Weights of a small GPT-style language model, trained from scratch on English Wikipedia: ALiBi.
Each number is 128 + 32 x the weight over its row's rms, rounded and kept within 0 to 255. Layers, rows and columns count from 0. Numbers have three digits each. The size before them is the row's rms in percent of the matrix's.

# layer 2 MLP down (transposed), 512x128, rms 0.107, rows 96-106, columns 0-127
076:117134060105131129125117112126156117191158150173094173094151101097115145065109143077068096122114153099115107089111091138137129116154172132127084140246148111041143133126126119121170159102132118172101144077105135155147135118091066050115143169101127110145148149170085165131125121144148118066159126107126091104147197086135123123124097111071128111116163157082116090058114172141135119142102
090:119084123110184090121085162161124066059108100157079131132147161121118141099111155124097130129125125086143155165151101099090133141141110120068117156121126177104128114198158068166158120109098104131072122101074125194086088065182155106104097154185129070154106058094166134140126080110120168164138153085098080112198134114136098103151118143111135121130143136156088137154128147134210163109123
104:041046143141116144067136135185089097108198149147145122152137155168101123155131092157074153140139106092107153074112102128103167131119201162158124139121131141172111199180166124194128103110169115088132152149101135175104080086092108149154126131107119122157172056107124137116111122092114073141133165167183142106146102115108128123172089130151134139120113128124152136083049100117141099174088
097:104160130153142065080122183162097086179101167146136147114162156136085132087092107195142108104132117192202099117137147142109088097097153158149105133142153188081096125074102097199170101133130155161109050102136112195171044176124108114129116148119115175105137141106109160126126101142151128120087117155169092116104161120115125168156126110190137178132141116099138163142138118087135147152065
125:101079131174123134100084143162137172114081117134193134106141164134175088151108127063126122145130134140134149181146124133118121129099058138136124112096191118091119142101160127113102083095111122102097142174113134063109181162102134089183103158088144174097105102092134157101156191110097107195167107180075078086142167081116143132035115130160132099120132135147065157148104056131151112122134
098:141153103118105103137121060096111140214110115111130151116108153047153106109059138140159131166078162146071126149185135109145113149103086116108097151132164107135127151119073122112132147125177186150111102177116117126138112198104139158116128111090081144111112114087120164083079156145117118118086146087148088162141175110066143087032120096157114143157088129106123090094044177122123107148108
090:106107080191124076080114144108082144191078121140125087107118101122117130095110182104116133140126125101166142105112170098130136127135116103072144113182169127063116180081107109130128074103093099092152129106133164105122151138105118113113110171109148139085080107101161115139082156135117119185125140110086116057073140186094121090111146122096103089062185180113100176121183065140102160059134
093:135081131129168155075097099119164121154141180151149150173135077139129133161109102149131156173124107132122057144118119144111194084073139143110151104070098165109158092179141118124107068109065071148089134111126105088139135094121186074151099153066103172110089057115110123121132115043113082153060131138159167147146123142117164154151145124082162087143106150093129134114109062134140133071125
121:146169149175039124151080125081112059101098118168119117139124107129068094166156104119169187081125143078083076132127080167099134119086151091115134114087137161111151101101090083090111132157188163214131121082112115105118108097129148111121111125088144108062133102130179091088108100102116120144132149107161148153150123154091080167157122179125117144074105089114067110115067123144110102157131
116:140126144133098147138139121166135156116186155118116163192084113126155113168135120140106100092112102148169167172071207101125130143164085088097137132130111125162137184160082112161117112186105124130123130183148127165150158072118078124088096080121120136125177140137125101120136110168116145131138160076021122162080144116120189122181122124111149137126116144106160208129186206106146143186167
107:142145130125119154134130125149110024145066105122109149144160135183122102153125082127108167119156118156129101091135103111136138150222121193154111140084121056152083060096138117121095142098099123148197141116122142113184108064169119118077059110145167113149140137139153087103114094124106145121138128072148147141084105102085116107173112104112102151070137140102072113136152122200097075088153
# layer 2 MLP up, 512x128, rms 0.146, rows 97-107, columns 0-127
090:128065151106094093077108123078135094153145123148097113130158099141095167111152071170157137148144134124126150127091160103162151137134148131190115093164135105113123071115118163147075120238119186127131086182127098128150123079185130088081110096102140100172199118077092139151139106128109154123089149139115151118182121145100135131092162115109161133163148106106046150139166200131184121126184
111:141147139130179127106186142151073152091097162109143067161181115040147151148100101088100112140118109161081145097103122150113140084110152120197104102137118205091117170132155095172158173174134132137123133150137167159086109148166137100160138118132058169137154049131123130107143138099055121152091149120149140118114111098130133147207107100132148142150106124187103078099130140078164078179111
092:067158139122095088122139139113107129141080127172154136088159145081120168089108080147154077133084074148154122109165136109121113141141192093110131146145097148163107127098071139186127149165106106088120177081139150165140192117130081149117146141097138039147126127106122145143146121131021079118105165136132064133175127171166158136198120120127077137160093089139133096117162136088174145137185
113:111131132149135140171113157132112090045118174112085129150158139084149116114097133131141121134140135162107142161058134172107140119147091172092139113106175109106094121163193154150101085087119067143134139151139135149117119128175171079128137134120112160157143061127136141138139181123101082225182090179123081130111138192171180098165072165123132089071173076112123136137086077133124172100108
100:201102140101150149182125155118094113134129133097079150168103197178131115172149151103154126155129153136106149134125116183054139095132084086059076077107142136132105121195145100127076145107152128104118140127094108140061159138123165135110099165139190150089096091171123108090130135041115114157127116169095151140125138133189090199095153139108100116088123125108158088150129163146111159073081
087:170107171113143174160152170139165159125170102102148185115102135096163101141114104076117099103168139139092116154154164112157170123115156136166058096083111173233112117093119119115167105108133180116123103112202084175150128128099157101128122163068138157101125204125152136124165137140117144146124117132079150157092101048094135076125115194105130140084109096100098113125122188149143069119132
093:176103090173137169100154147090148192152206114155073172151098082198115192115143118128186111101134179122111143186145155125148097111095128125151131136130097082059128104100116128121157167101116153127177135140118119170124143119163096144113098066116120134092154144100092101112074139120097142141103155163094130162112119140140053145080068103161142155136128119111094111110076150177103221158102
112:119079124177076170076141132092103176129095123189147124133117078110182095175117128133125078143122144088130155157109120167151147151171128149181117141137135129106133164126170133150098101168169134182077101072100094061125169162130101137124137078130127115113149105159178081052151139114121113139136147177143112120124106115099126061078128128171136141142175122137057143046117159085161126114044
099:130124118120089096169107081113075088121163123138121117118119151085142166131058069113157149087068105173131133143109115154090104119198140113122089130130131080123110137139117178159093099168165141133122125110158124166122143186183100143155124095114112099098120133108173115094127063162093107144174131176093124105136121130072143187228156094175165065128139186094168133146151153155184077163134
107:098118136099146125145076104131067144157095141161109111103139155081161090098188073074130165125080129097117093140183111131126111152135084218143126151160137136070131137088137128109092133112134202164127099157175150137182103123172173126171173152140090129134137152165075128196115145093141115117083170129072102111096115142116107132191128079117119160125131090098169056124093102184130178115152
105:075141110192120109112076133164144119123175092130115140064165111122127097116123124161149100165137096137113135145122126050178130169151093137119153145167130145085145144181076096098118173156193065062126096132100145149144166087159116145102154138130106155163111117144113081144104136115132109112136085123218097091119107121199102096077119169138101149162137156099090117124091121105153226185157